Weights of a small transformer language model: width 160.
Each number is 500 + 50 x the weight over the matrix's rms, rounded and kept within 0 to 999. Layers, rows and columns count from 0. Numbers have three digits each.

# layer 5 MLP up, 640x160, rms 0.0956, rows 119-205, columns 80-159
443508504459495538472597454497479453515523475536498464501516577480481424637495560465513523471533554521511557486557481514539537467525497512477494455520542473481513589475476527478418553420450471416493433476474585567440554457477474544531464586
418482515454561518487539567537526528507485564492451402529483586506463525504458492501469525429413500452424546567506487381502398471521475469481508442503559551541514551521492584441502504469537356562481548620489446522506552486476505551435467537
433558510433563445489539551499533523544549551524401513520457547488539551551426482556495521482502487415535521524516492516481517429543529423534445551461500492565508510589542496514409464482521479502550433526438471473557527463560457475506464469
563504592432449463563535518529552472502548509409537512525442493435493456445518408440523444544597478563561548526413532498518478573484574470487526541446529528568486563475464494436567516573546505487475508601532473498548472492458496450468429551
473459547578538530484517493460496502576483484465451561440513444494496400461525505558503455455489495563440498488533414491461522504567535473458493414471510516547515483474559526428539488565489555536509505508438520456418519410498463622508533514
480517483503503504527491481437464476541529519504479496492520548501464494521490467486513473454544548514482477547512458471482477498460523577472507447467541483526476560485534515472518458474503488499472501516488438462457551491542496476468521501
435502514425455476502509447547475488545530517486479487480507513464511445555433534479545503539600496478433462529485437486499453457519477596436544559508528478468398568547516493466476529488468495499491445573434486489452460525451535528475490565
458617448541530595426596402519519478537485592545517551470470521522505484470434460534398520505515574459398498532557464499521504505434476502498407406471534546457616562483449537411484529487508461433472559472489529617345581434528501517483488548
454570487535483474540514511526410307565483568495463520516422607464397504538525426479413394556380528390443600505576465512536528374406559497515425419459529510483409495538498443490472605472548474580523470512548504471402500481501411471450539478
498496531549559601501544570546517514603505464479527517463443528592582478493430428458488523489424497463499530472600529480436490451564430468508478555484420431543475557586504491462564375510492506514555535531380487462416501462553469532527473458
518427548373481482492516468489483377514494504521514421460510511398490518550438543566548567559485450514433438525369425552531504581587498496568433551440559452390581474601440518581408512471482471612393483524542454485546568504509564538549560485
543451590460525493509546527533486536519506450525499500588467507548423496547553370550497466447506478549592532614493480465419507571569573493525436436410447481567499515535528463423555510524495511542494412565513476472500534454493439521491481553
368565576453497460466478460528493500487544481492499489524432551461506572530571344611332502538459460463491499521585517497456441438521604488564510509406469512479584537592514493515539470479452435650593490566539522475532489462550531439422476513
449588432439495569554538511551471494595583533508453436554486509511473565629495489527511502470509525513509548540524519449367418567434416436519492481515526492535562617486556553489442564502519417468544546535542516577500570546512513617499468542
457549587444576475513470575581549498485566588327432495506518528431434580523483406472564416453474465468486629573495594492490364594463436513515507417500504571459440499454567468492440457495520510499533421539564458620516515576510426450438534444
421535470487515497529502526539444442610504553492471414539471508541498539539562455459501427438478578458538515556532507469474398481519474430468464526444528496607450541450502551407541504487504382505484502582496441484517505507497453550482452540
474459590445469554490559433480595560498564457521543460563550493494477489588452435568487488488546487511472523535465532475450468547572488496556480461423417455461501616520458532488473537428511490540531538512533456464478562490518582483531526582
603531490464483505513569523418452416471570465515483465532473507536543461472472437541386527525567488492537424508528519558424567478521551557439416537489522513471623566595412516446405517528534577606435423461555515553410541510502511540537524585
512548592496431536495482487466437580651513564506448489512463494462363437452550521573428377526541527387381474590509473500428478455421495427536489495488492476521457527471502581475466553503616481552497546591502487541439532391522499521482353543
412609469519416494391503437607523538562475486541435527461532524395502542565485457493516479481479575435393526472579513528530433566454471432488467469500478518502469550572390476533496527489476407447491529496505530464467479459651513474456442543
322410552492505513432519421635605548530578482468528456541453522522596464570404453497598591519503436471563522598507435456495459491503442530589505540458477494465435550598412471427494436411543469526507420519548415524462522543476486471505563510
495494552491525447518490498473544527558599514466507497447511523468483551522406516472490441511556488558497549466482400477498460499568416456538415541556458469517487553486577525548540477469544498449578471547366433498450504540442524504434524579
513555498487468532588468512499504357539554561496405500630473472487453486517508456453426456535486429565511499564516427533419480498519556470477500466416585469470444496529521575371514534596596512558385489568516490424414486534590499528452432475
499567445482528470501496455453494497632463455454518500539537524637506425472545417547381467466534505392438475540600571515403510546426533430447501590499547504521574539584471524482442492580490488535482547484534486527513545493533486549543531571
593484505502385587609607532500434377465524513474549469490457477562524400452531533567387441580497438516485392456489522580517509479529493546474478429437590474384430548432375527471397595516533529475364465491476491533399541525537431485595432477
555478570457521465517518555571539435449565544497415455562413485539436441431454503442474468560498403436525567495462467501492475440526480586509576489477454484426463526433409523494501514540581509567513445520466401530445506610493515560536437538
479557508474515655509510510463440391589565532454394477568452529520488427587540509498416422560479502463467484556478433512379491456466525437506485460429597478495458611470489540467429580524554414541499467571526486483440511486564472530474389471
416528504475475520548551529507494401501519611502432440468470564470523492540445508567496457526504550450422469535519479438463479492531486541453567474431586469578501527466509597449426506509512435501485481559490462515433560456506440547462450466
459461429531420563498476533505488510516462469521496448446569445512461497496505533385529516530530476528453349581485404356523385548587435483432561537498573447537464524448448496543529489555489478480530556647465487468480509512526551525526441481
484485464462509516593526555472556414463546557483518459475544619529489461556448512568542436498490460481450457544443426531523472542582474583391443459352439477436556544505472555492430582478541520570400440481458414478406477473507381595477489554
556490512503416478570563494457393382464465556430492557508393508537501457522528509541515582485511519521488510538426460483493537420575458400482445553389556450579418568497477554471415468494470539567534377575474442595489572490500477474522410445
485547455469422519613555362421498385458470547492496538497486574479465507511510456469441488446477505492522523512485476499458500571414561494410520439411566530556604517431503526457501511496551393497417509487498540569528424488491561595463520513
503505466530469525476568440510430434541477485495521560563417529534545484526461420548515509521517610477534528485522421463482536401503517506444528547443534502509488501560492528374494466501535494603464499505560500514487546481455454504490465523
482474569500564615497435514563516573516524505473467456450491511568580453451421535470568425561600413401468489469461448453499509460489471522484515554499445538503547563468446462468475554441490537447483479455453527462368525431542438550539474566
490494477517470499493515516467481466560511491480457463487509531481508530410485429547500498488514557481468514578509512444517432449514498430531497456468569455493456484468526483497493453525516472542461523570504463526530527466569540476462497557
499503510537495526558574586532487398515475504435492520445460502580478477474520421598452491534453542528499515512539519495436508453547431433539551514470522500571372467456509522503512468481577461650509451541472424573481549569531507512478511446
514499508513504471483506462457535478551514499510434471483525491498479492478488487501507470472492500510471510543459484516492502519445549473500499446491522462526468557517519493490502513491532498577496442542463443479521522476581486518548480571
492458522520467538459464457590488549497467497532504524478465571534515485513464517595494488527502415531425485554509458385514477459569467482424509435511446425425456552451521497481546511508470518503492559565531483466478460496518427568491504475
448620410384527575414471509459552586496475471508500407483562501527561494478485456555480510459483474426437503565519488463457480454452475386488528482460515461565487498540473473479477503463407419431465566486501556610531521456660561518563491541
548600464482515468553500434542550407579533523457388462517468523430442513505533553498404412545438512467523600640488516502497471525461607493475397415443474470524428462531407530479491457588567531567513492531544473530505461498622478420456445445
535527602448459490428493550445527509541569521508438475610463484498579518471455539534506473535525407439433460530436449429521437489508534518419481446425520404499535546530547534453507558607471459469459576595497495501534482415564536522511427548
509504550416487485569591436443559522498566564430532492485426596444440436532432490463633509499471505466472530519359430470454499484485475578438528538523462511453527494506517552384461501479531460569544407530478374617445463589490377523524475556
534490546492536542526520586549509450459542588550507557470364607509509534487391465517560489578542424479441452476373458472491535480486558553493535447385445516537578529549518548420482479421511463535507420526451533544522536452456438521507395445
448574514483490482533468459491528432511550531521423485554449526538492453515507481506388454520519509544570501584450455376479377508438516491453400464549465471517487507472490547468440472571628466524463445538545507478446476555539469485485406448
518410491447450475505538445583543537478540439461465507436455513513570538570473439628434534540457509508530560562489469476490495471528498499559501627450559500512537530574525487507471451469516478617453386533456498528553556560559500509501560458
484503451522422469516502504493488459551527473467496534489515526456469545451510439522485501456485568477521584563471463520460486448519542508512533504482522459512488541483518507485490494476519501559469459519509450544525484510560495481500494531
422496534494500555573541530551466449500569544434460467556490504528531489495429459456476547471498478493533498476479492466442503476483480469507525509445571534494498542520516590472468598512489423505493467517543482451513546503537474597603455527
438562480486500472481457468580502466523543541525434551474385513456515511557524564544427491566460527485476472529560409405461472427448499441580609503553479463510553444475556472475495598490560346520475452576498501492403496447514518494443448501
477470496558559546535565549497596548567535524457496463450533520535463486483476404618552463411448516525522498513519541498379467490548476542502424491524472513533547440492582546475468438525669513594517465516490431558486540548582416504365500464
427514517507494541550541562457517413567537491441434459559467546523475490498530465509452473467522495436508455587506484433489472500500510512474500526446502502542519513471526563437477494519553534462488460552547478574523511429530482531553439563
409575481406474545450509533588535515515600513513460416527524552494559500563517546475564527537502441426436463506536480401548432501532547516432608457488535491537416492493432454585543475465451421444500542529466526395565531458445601522558428481
483549491484532473489513608577481432578523515438511490592432541510493458458488473463482549536494498429486497603489540478414467539501525465524503490500473549504420509484493503414465487487529531448533533562519518521564505553523494493505506481
511544498463427533517512522531556484602589518487449466489455493515544487504481464480477428468468424498527558576415486455439462555504454444551495470423584434503427532491516582484521439617560397617482455615487511508435546511608488521522369447
538422476513476489440505550376415397623439493427413528470458458463575483576438479574466489546523588506524442539511512501468519486567559447571466464480566548541558524468517543539434461510555478604401437539518574452439525440507543513419530442
438522404501519536518513480549516379574521583432362406452535511465520408571496472512468536506535585460553514522547551487420475587410474375486496447408586558530483484520525624498391540573516433492472437511484524514469518441474491541506465491
481468504478545538517554486492569486520538492459515500535562572478514532551442506483562493459485472454513511485612539537449501497542464402468515509524489496489472573528491458478493464500563512463507510534426439604450514486466464454505520598
418555456506526525498528454506522413513474570420490558521528554502517492445531335452485483520451550502513485512617558473465506512456489510526540466486576521458520452504514493388529432551573474524483499486559482573555523458398430485533536488
467507398412450548492531464512508513603480505521514493494549480430586551567460476495429545505464581525568570542569460476500465516444524512454497545406560560557577491495529554492501479495474433479492530546537558440449524444511563598479462501
457445571484421581591511536537576469495516523427485376513442513468526533621470542519445471602516440405557482466511530571477454512419488478542502432495437527482480614417520582563509536411452465456483496471395550480442553528709578538593506560
570579426510531519618592554398501523499524572389524506574450461415493497503571361572422425498436464518354545517540417476476491487512388423582471400469549452471489540497434506509577553438519469535484548585452442607431543515520440536523475570
535514510512466512517520559493507529498526485472506529471505543537498509511420513525580534505544489501422520508496508445532463534543476488434486508491539458538418483437516504501450445509478478485555475552494493506479524508479500530478491479
402625515511548530487495495542538458503564492495494500622453525550483483527513476455506388505523504502517542529626544486446522519509539525484472353452441509578480514504490437495515567509421504439521425506530580526446535485479449523476429543
433452505458540572496532483493539440568503571418460494507496573434511491554425452511516550527508540483471485576514475398473501521496450422462514538487507503512488562533515535408425465514572470540469485558464464520472520477539495541531524500
429490480468441488528491480464570530499580517534478387516547473555499535506508530549507499490472471519434533572466503515496482474529436523455516553473587394448499571499470534482427488479467560585473456539517425504438546534548546556525545571
541568451421472635517554426516449485544560572545495434404473496603649522519455550516490573511416587462360547425559482508464535508401473421473449557526606527462556492524521584503293410464541332587606496534508473496453544541539532518410536496
477517532430496537562522436542499461457597606467418422566499485529498408505559487458551544517509524494471506559492502495387429461412550443492490535531550506457475480512489495502389468583548413546451499561552511489465452592565447490477427472
444437498479446460499520528505488459580495553434501436559490513466491506482538477561502524458523489494476554563433477442466480544460477359515484528438596530555486536564543555516490531477475479482491490499532499467549566519492525585524560495
470497482534492596506564521459528520500551569484530415480503455396535541458504507538470486533447535548488443511572533518417466572532546489512460520513519508502577485420562576510419489434447557496549516556578509503477608542492511474535531505
458492449406414503508523493519429320579458540502482469596449550453423454528541430538473493492478450381442524601445433482416494433528537511553437479380529483428399461460461482483391474470493496570492489554528536490522509521557518459416465479
470452581407525448531493493542510404489519537482412419536428533445491472490515519484535437561470481489549611490419491542444539566482478524528606457470522552492489480496456548436499511526605393515496412516549490521447490537488449545511450447
537496496513454476538532510461503538519557519468469459503522510505468432451550463521506499476482450450453500511512444550516485478458478507458510452483499453537473543554499549510444544517536547619477457561502480497458541507565471533498518532
555430606433516437510556446503496529499630575495492450472506485503492547564503440595512514508501505451491484509460505475472455596472484440521542468498513470470574507534513535490469582544554506549461461483561483453507505479549430546466523501
545419459551471536581524589447499401524498494542446462424480568584564446521482525572505427583463513444540438459432441564440545500479511524444493543390518541636483451538538532439426497508495478593473445524429501458471584555560513560492399459
465597527473489518536527525562533461564559560403422466570445502443456520518421469546487439464565434383521507644475539417423461577465423469566525441434508383497406565556497527481480550533507422488528482495426445551507577454635517516498372504
491583469387540521587471529496548526506530531543389412523513592480545486565469550508511419511482484516480516538429519498472484538498478518370505424535445494578552484563520586505474535490490411444476461493497525542424490542554514531490475560
485585491533585513494473437608442487479424532362440518520473550551569542449499484351429414658421483352428581454616428506522436396328566467402601446437634537487483560439479435370566460508533420407448572571470342489477476508483457501494522523
474543595530530536548576572510540457527613569447464384512477481542528458412580472543451463567448469544485435578546566561410473564455553481520571405495498571513525480447555589516420514500503577422490444523528502560476549590409525517511408509
526504564526484602562591559475524464587517518467552427402483497535521369555445573495568497469449509589533587499543486482413481570510420515485455516507467512543420586576578612555506518463505466450633484492377499508392474526469458536532528518
480425527463447485503487506529462368527483605427482500471517585497463521606534485517485523488538481534462523580494495384506479548435413479529461487475597491528445528498512508446409507508579410539512422559553452520480514527484411513415523464
410490499516476560449541523444535403516537471524495405576521500430559445540530391537485486562554624408479433630498403451434477399580520459514550398472473458541504484492460439381584414576451488489523447607517459497572568466546543538498367519
399518530511584483542519467524445424538450555492495415502524557500489447548529499485486475456514512484525443590509490470471422505497575469430432504487505498535519512509528571509476546574505511454434476513483525497477512480525426508441446477
420505525533501491470463473487495485611481548504475475465483560550487510487583535553520475529483504536412545538509475428381509449551472489492484563501467500479477542548515463390492492505500502590501560570409495447457462497482418555439536534
479552478496515489510556524463580569504636490487487441550541433485577470521508464435532457525482505369503506512608480562474466410564492540493622573478485538521545509588489433485522547543521535439518434510438521519491565460525511493589417571
475550452492465588480491453470446542618452496476540532549496495574533496483451475566481486462466513468458474476596446531443497472555509539440486522457503476490546470546399555443478481523491521508397548489468515478437559415498448542510491526
553469560482523495453476568436514483493505534509463457482462574445504494501491474652454513531537368428415398527490505451436486519513416464563430530516492419488596586499515563542449461494457513583523504582555437548482578496563532515577530614
482468509453423433498488515464429444524548493406453517517485539446413521537501475562486484495509402453488533539501445476510446479482451455530519541463544428512452549587483501494440552489518477559407444533425417591547533564501586504505496573
493543445511479473525480506522531557521512525513439506456500539443482507468488507472493457491496484509463503574400476482457486556566482517407497531516509568544524540520488495454543427554552462470421554559553460505492471466554499567482510540
# layer 5 MLP down (transposed), 640x160, rms 0.0691, rows 119-204, columns 80-159
510424570478546493519403515498468471513491514467435495501490441500413547489477478526465521502410465498407457560458523471520628442469465539574556548365394525530515479551548506487515505589545454575497532564502415475504492493562511460440530479
487524476495497505510484581515511529476513494536504498496509511471479518506512493447410538467542461412451451451505485512533441533470467469535486527473462479505510481523558552608511562477465462470598471527493470513522531563528456544515455523
543540506511450511522553549457467510505484502486432509480567490484489523434566526490484491483417444441553557459449511531521620520492564574451506491389545481478493484604552455503531531579545430505509471585399597513488571467588544613478551571
473590427503567555437541437564513549424453466511529473459472454569539420450472559503527511509419547553522555536535489443491534507497497577495461517518504507528496501493608540430547488416580546382576492564512413500494553507522412458553555621
522496513752529486478492490545551523458524469503442476488472464510513538492461571507553483575470512555535512487504517508493541489503498561460487455535435482508511350487577455545518511532466578493530504447537542471512457533479498481443484477
448519505470485528555526503505544465565506595491408492522490557520505461498482426480460486486539448462456529545492435477455411494444497534544499515400533475495497545505493546487501554514508468483439485599487476487506535484545470538536503556
498489439480549495492444520501517465447539511520501533484416504525553494499569546518555453462450524506540478495581532471511511470478544505475511457522474476532447482441497447534507459469571563483469513453457506543488518473476541520506478547
375549486537632463505446489521510465502426507535470496524439434533543396526456568512451511450426561464483485472398576592547527511407526481567650558505415555444492371519449524529454458558542541435470654453513562623440521522390513512501567449
411435620588523427521494416485543508512535476508528449564456527505588412557605459595515435552534430557407471397601448492574471487466550438523572412513605440520508581551504544461526539503527494472572458524528364573457509439488457475492593473
547437466578360490593476591556531572479472459426559581512506499456537494559439516491514456516509443629441449481400461561498461551491428529475534559611596416484501447421555381535379532539498543444486550543496521552503460583541552538564570448
543517426559527477607527510452529562484560512457527518523483478565470474504490465475494532426516465444485555471542580480409557532536396415515502500532443502506512495506523464487458449508494496447572553547484405451541571407461480528627463493
476511433576505530506495497527479525530401485465513444464500527527536467539512513456470589415557555556509505550522565601518488437557433573545449588547546559497420467586582571530467476459547473450520496580475463494520467498421495416390533605
530503519449484519489450493474459583554600457531448566580544555409437544512487566436558571440405527527456585426446426449580506460472498552518506432562500460618471508507610554572505497561484516552498454477546543588426433577595396389390462494
539479613524492498494463579505622523455498459460510459422466530562453536519465420495383528594521388454537484526453495517603514479510593486649459357432615559432577579506493618444484518508508438595499333533537462538515594551485488409541584508
409447474540441514625434416473482488569435517513470479425555426525503449529553556491549424545614450552504481540492414450543556577520500518486572473471430517476547429502516385566540424480421569548427469522431455511443472466516559449582534471
508512499516643435481489503486471507613489498493529585522552496426543546487508538506508520504479532485415471453504506452516537497506507515489460556465488425523446534517533534503559551467447474515495470538498515559566482491486428481523515560
488451481521503572583515522515490475487478498467510514565492492506534499528455449541520485535519510509543504469448524465476481488555462528517450527471538566488508485595531549469455483470525516437487497545516413512549491501496506495444497542
534507521479528494519472510418509465425482534584424431414500535462503556561392470520554566532422520589501490576545556485440566432549546439610422542527358476502518572467535522552513507458555383545541482470430500482420522451512475431459596599
473505408517413588410484568505569478568454517497443481549432502516582469474461509581459470533505465490528518573551426461502459502502515438503482438432485639538567492421559437505585581492446513614548603601546334521539514415538477447470418490
573479514513507439554515497449499474493563450482485453541467568498564516478410465442510570569501540426492409483513507540453448505529560510546508506508541534449520368539558431556371582490511549483475468384508471529433470553545499512548436504
415518541536583512452555593471536529468587501463455525483450479493603440567428498433494487509493545520523516517594450502481470464478370499464408495495520584520457544534523427488549563450503463473559486487479460556541484490606474493571550545
532422497427543389567545571487514485491502571516492443469493513482532433562450504538502496494574507447563541483521484561498439561522581469488509445533464526460599530490492482500577541508508588460435434396473467518528539465490523559507478489
437517535431500454523488496489509527440545486444550505399483543486502516503545556578547451548473563501542478441539488511472497576508443559564493570463548482508538554477496502474494521565512472505403525538474577537502469505463467512493534447
429536424435501520470536405494609570544402549475486454516492464480655456417617428570444485488520485512501412537564466493496433543456543481537442393506391658546561518523471507436506420554406525525428442551509505524485471480558453405517518570
386566559447435491461398520384553492542503527451667427418459537361525586576522514420560485518518507518491470528484503534544442474537401594458451514400572393459470604474494538437425510577460525590551563488298560588461463439522436540469405543
452547491419560502547470520507520521440539529485555452598498403436488491472480508465501512526431420441552513485484487622548384494516437488417630494476453511518476412536536442479500520572545500425520435431486559497586536597456603541479476422
513436468555478437469437498532592574493527466514506412517379571538549535435498442528514492546483417498468510463513534442492515499500551498469449521484528533613588457511511452559522482528506544490515532533523417494565403486431434521496516505
537468535507500541445538532512515493456510479492469484545547513475409528524553514521474565500446504448501557453443471516544548570516471465453528522467479470535496442556486521489545501451493512516530534497467486464481510529551582562493479501
498537471492512442459521534571514469453552460516605464539488561495578497469517518455580402472422449575522517424513530561492592492430479598459492506483464492433468459479475496560556516408636534454481496449570518544526543470485454495516492552
434485491431480426457588520511502493459453502423561522570451588444425440499545502472542493495543556424518605514502498547523509489449477465515512519574548539518548527499474491409576518470496514483451476560502501463490502489491562454462516475
540363556569548505497430440451561413493493506470463401555482519516604503680481497496503520583492497512442580517516478524502541369469460528566558615507482476465602481477503451463471562492521599482539454523500530523521483523486466499504500524
407484465540461451501500490549532528492467614382490513482513549539511446480575499519509514526439555544580577407545468547448582562425498493490469469484501503483553536518468528483572527525427519373526553424496514487464474400433512503480582510
439525472484517472543488499494523462494497572542502489444501504529558561530516489517581508513498461530459521493471481543497568522518469499468494494477452472493501473411505482494485528491538504479433508462543495474549447502517485564527548543
490420513562384436496506484444542475495497497509467454509455455467504579555416452528474426487549551595499543504478483372550395538604473459489570483550484498498442443435535438537421545513557583402524490504520467480489474466418522545519556503
455520491459489534509525501515527460593520606494438452504519553561477528463463442526465470420513494460507564501535498373484340520453462455439531548416547504498457490468536529445497517470460467466476482597491430537515507466497493559505480575
488465449417635454503485513528580481559596550499542523442512537444525556463421572556547518438592461474468497402470453434496515483506480481543457539469533429461426532477453484440585492450435528531523452488557502429648497488496536571574503529
512526495459486526527535535489524484604523550455426456527484519512488492487477449528480462469508481468446539527500479502511396550429499459531530493380539503526484537530475533428487537487511446507408462615520434531523546522567507516496499530
526536485495555493559476573497521435524432527530500532470510542449478543500457493501490433497458497495542542489477509527510515480453515502538511574415487526472497467559485518436504479516529477478512472432451519529466503513500483488451506503
514598540608486480471517517548479424468460401489526442512460450436429578546478481530510505553544634461529512414445436504574469491460441619494661454448476478602500457551494596453537481555532526535353488530533528481593502357580440611385458560
500491483520481505529563465437492477500444470526530472526514525446492641428591452487472465543493423511583487461505550549444542524452568563472479509488508435435544481502481478520560443401496469471445512540538456548492534535497533508487483527
483436471444502511445542510469587444578474492528400424549439429554531457477461360480495519476516500459412535511489407379529434508514446488536576537435469491530492512495470463474520533511509502478523463602514409523506564471533449577516557499
492452530384386448552498400426480469519564507472563468542488475530457519499544486478432442524462431400483526471453524580510406546503549570494408452507525474544518517443533469474540510542518483486542498426574522571492507457519505492488456500
494428594537508561353357491472563499457504392565525559594542454497535458587518481499621478467457567434579565485544488495441430513568500461415393575510570472545435494469560576469549551472390520450408560417564527463569502471463476418478429468
467551522510502388527481516559497494498411511455521468540437453424485520474529532499522510560453545515542536436478519484428547545555514516530501507583461416494506513486485449482530508393450527406493481464438523515495419488444493493447562534
471523548521501423526453478415532509543486611416537433603580523521572511518507488426591492493498552556531533555462563507583489478522460471563436468517489512473446492522554374396432508586491507493529467488418534489471457473399502559446458483
454541429472498489558530522485507489537531561481445455504455534490428529508482456541491490474567484479495539559464497480432441509460502504453508545409513491477503507490513558439518557469518466533463440596515444504538549508537509523505466524
473467483445509490584476527513591525583454504519428478495471455581582473456502467519407493491409544499504582467537518597532427461503574480516505478393483515524505447540463578519459527385489392439539455551517495499522533454554534453489483585
407511470515516516518636457526517427554531557494512494498415512489579524486520547475456463506550618546467483565492497457509459557464496463449496448576551498474517487429495485484528516473591477489510466561558454527438514482506488480466505551
519435415473505537514471504600476538464512488660472604421516490450488509466498509457514531465633513498463465456432436503556552495434572428506493494400485449548559553477398501591570530507515441404459556472526538398488553477498502462490461508
507532506546521499449517481466525534524492527523435497520520526462538484495502459536488538522482517486468531465506568468511524470523473542513506513430481477480528465541554480498466525488505529482499461541481511526530531506483494458474518502
555484427546575507524506634505492507456503492481578521560450516524599526515514413494545381515441468546458466388466501452519534524461418532478532561585476462516433542567499502632506559508516508447486498425629469514495492458480450516513499518
447510512551576474493573497538494481541493542497509509511530475597571525476615564536477443501489452443543546476517557456490494483533515540475577510495498510475456523482585515450539458396479396487501465482504513621482492505441457502530556558
506501431507527509525473534479529444474430466476451485534483504489518484582490466428533585542521482406509452489542499562566508493540539556468530541454412521463510495432495440468483558553486575412517490456524487488502475533469502501490452567
539571440443573482474505483497468447594459559456476457513419513436520520460515502568518532432485541505492379440523438457416615508479548464452522475501588539551622531507523446566591443488566520568482525464427588517563399458499457445417552532
451497478490507561519547525473494543484518518465483501467561502529463499553584520534475500449440497487541504537475536532513516487515484428444542502528480546488507559517502513486517519497484462511459503507457533536529508519515561450526485521
549484511481457453529512554487527489532500538533514466498421535468526478500540449484493485555542451481531426458465467545504535571504561512487517455464530486517559467553492520466571512511424488482476375412533526458559492478544539481549420471
508492446483485446473484598494539583548515525558534493520496591501529535487465531489523484563538493455483562510440469462594559491527497476434482512484529441496491528524445595533519500443507436507493528516496522447531527519604532549476417469
562492540568545460517525474457524506451510556414476399475549548453450563494581484587498492534499497521484601479521560486392457475526485530485449478512490558449478430620453489507566523537495456478477500400505574483464430543501535436439568545
446455498369466457557480447457456491512464508476455591525521508535485590452495541545428413512552529477456475547527478546442484533558454476538512610433563566576445465476593488401428546458593577439532420490513554429576523488452499548507593585
328507447471448487484489607563485478489499490431606502512474610528483612570478465499511531501436406492503496572503492518475546477481533504465451557518448497543505459512488460463454500512572513414537573485478521571560514486411564409525486361
485503489496486506504554509547470448517485501456455478494481542511535492521486440481497470467538442457450495483478479481512433511459511469497538505403527513480481511498508538501488518514506452500505489555519464533493493520514492499530452474
467474451464438494486466466449548494591522599485502541560448475439513551493515518476467572466553431447429597475544499471500503530513530494510458476430444498508524478580582503464564517504403512554513499503434575506433485617481407456407473566
477439541539457526510539508554550503454540460464494485474472452562467555440599485467508533475452443396514496482447454592455497606496522443544518510414567489490450514510475558503558563471512479625601451529520457614540556503523597530626431501
538458534491410574497536512498544435538519515471464499495549483467509515524529510547523493555601488579515504523480443493562472463426586469544507394476519534527502500503597411537561417496460528479484451446486459534510464535473502515492537514
510485532474422524542460528600540487537535395428549470574553561555517546415632585578493349524373553582575475498452508409440360576486604363552531431500626370632486439658558486524472356527578506428424435537559438532534433419494537546459507457
475544480435501528476481431502507461516461490482535473547487471473498500427537492474477471523581543455473506523460515535456488576442503436522515517547601484457451513474504459488441484549498526583459489524597476476534493490561516431476532526
414536515567502532519494480557469451541484516467433558548557511496499546489515492477515509468473522398512606487490505558489430532528532356521541506415496531463509620467506511466431442481468514620491456529469455506558570460563537475561515566
431474446551496471426570504557455488491547441507539511465514516500573488484472518423537499484513469487473434510450539551603484475552530464533471584578467489583445445561501426479446469482427370518532437436458542448462502445612531450463493445
474461656486515493520461552447531598544567461452474383554446544491511577462582538491505455576450375494483515420571476477447436575504506566460476443590575497483507548427561477535499463527546419452467492509538450487570504440492511552480488526
511510521533474428516445523488437465474502508536548563542512580458445483509489390411442499448514438521515526439557399487645491475471459395469569508567565483525514423460587498507485573504488525417464461525481485476494511550476488565403492388
507516522500471481540592497526528511585474508508476503529487554512446440479526426535456489467487456397427494554525459512498437484488541495487533494444567515509457556514493477422423537529566499515451416613543435514524509458515521511473502534
610488507498555464510572452500548468591496546486492502465470526622521421492558455523497427458462474459449529514444558558453390536472513430476486443493510499482534556413493552550507526488513416475513478567545465517454474517555529556575409535
444479487549465423496501447490475598353519515496447540497530523456480450467616431589469473538497552449535546396482539461472505496597472497517577531414509466520518451536563526456575528510516481488540502511579452385593599512582501357491436464
455561509487486517494546498450520553463548515533500431522510471498442404419546532545474526524456548478520510495507521495527532433508532486513537462502493548558561468588486511530516473483517565457479467491455597507557488506520493477461529472
567465519492419487366512475497487489513531532483486559464479514495512526527488505492507473547541513503539455432548537508458454432567498600476561568410539537409463440582513458387565449553449553571477463541503457539578568480478542466438530508
477645472553487454549593459407592385558525598462573528543413479518404470639455573409503484583522457396506478525598568522579543447586446452499564476561468610418410396573465451450562564557560334370505591548548530515462512538465524548490616519
417492518512441508520414520587483425399578491633449420501553449475452361408502514380529445440428516522515530481566477596437548405569593433390503440452557463463561403532518428499479496470535527452455543547515475466587518429578502534520542506
448479494454464436583504472556478470468517377571469623611451527515512536499514496494495454504537493547567547477431460569463546531527471485504443551550645548530543464472551526614495442503550651407417467439546521472601540533469579561438485476
464483425518436559493537482484509468476498529481469491441575494453485483537496524483538515445486447446541568531409515516518455531496474445466513491471514572478517506486494505520472513476552433559499495501489553507508557541562549504593522527
588513398438446502421520459505443447485612554509540448515548444422563524453441365479493536638662458599395438548494491437472400588432429462504577503524553486390511497523581498442559531533479461609549370452562469450493496495538500513507354403
475538432506514534525559509538493421545499483490463508498537491461472519524544485499484538497469505408528541545499527467487470500516501486430502479474476554464495530502465458423527621468541481540498485569512518513407538514524500484495517529
582550555558529488531483489535529513483488500486477483466501568525517557500452551557505455483447464549485499418482490505530525556512524512503454505431502461432519447530509522483491560486481462495554453479468538534507463517470495535459494554
586598534621478463488479516439550461489434516500462459496518488434512566515432530502445462579591570401429404457464487547477446523505460572517587572480518447574438488589511470474435438514548570498556437572570540463422465497405472475479578450
466422505518459432533529476492546577458391532503456520454537523520535503503525533591581483428584415523460515534461480534546545528462488564527496476516390469644509445446473464545422474440486546426479486440416519526429503544448569436609560477
469521503522483531560486506510516461547587439506593486466485561377427432472483499496478601533536649427547484545426497513582511509517526561555550452542462430502474573513606495524469484523583522423539498488599515522425461454561486454460510529
455577487423556494521488494466574536530517535506487475424424520565458518497444440510487493454553494453524469526535504472478484486474516493440469499391483575570509444527455505474510529552500435580564391571479467537480517437532521550458456521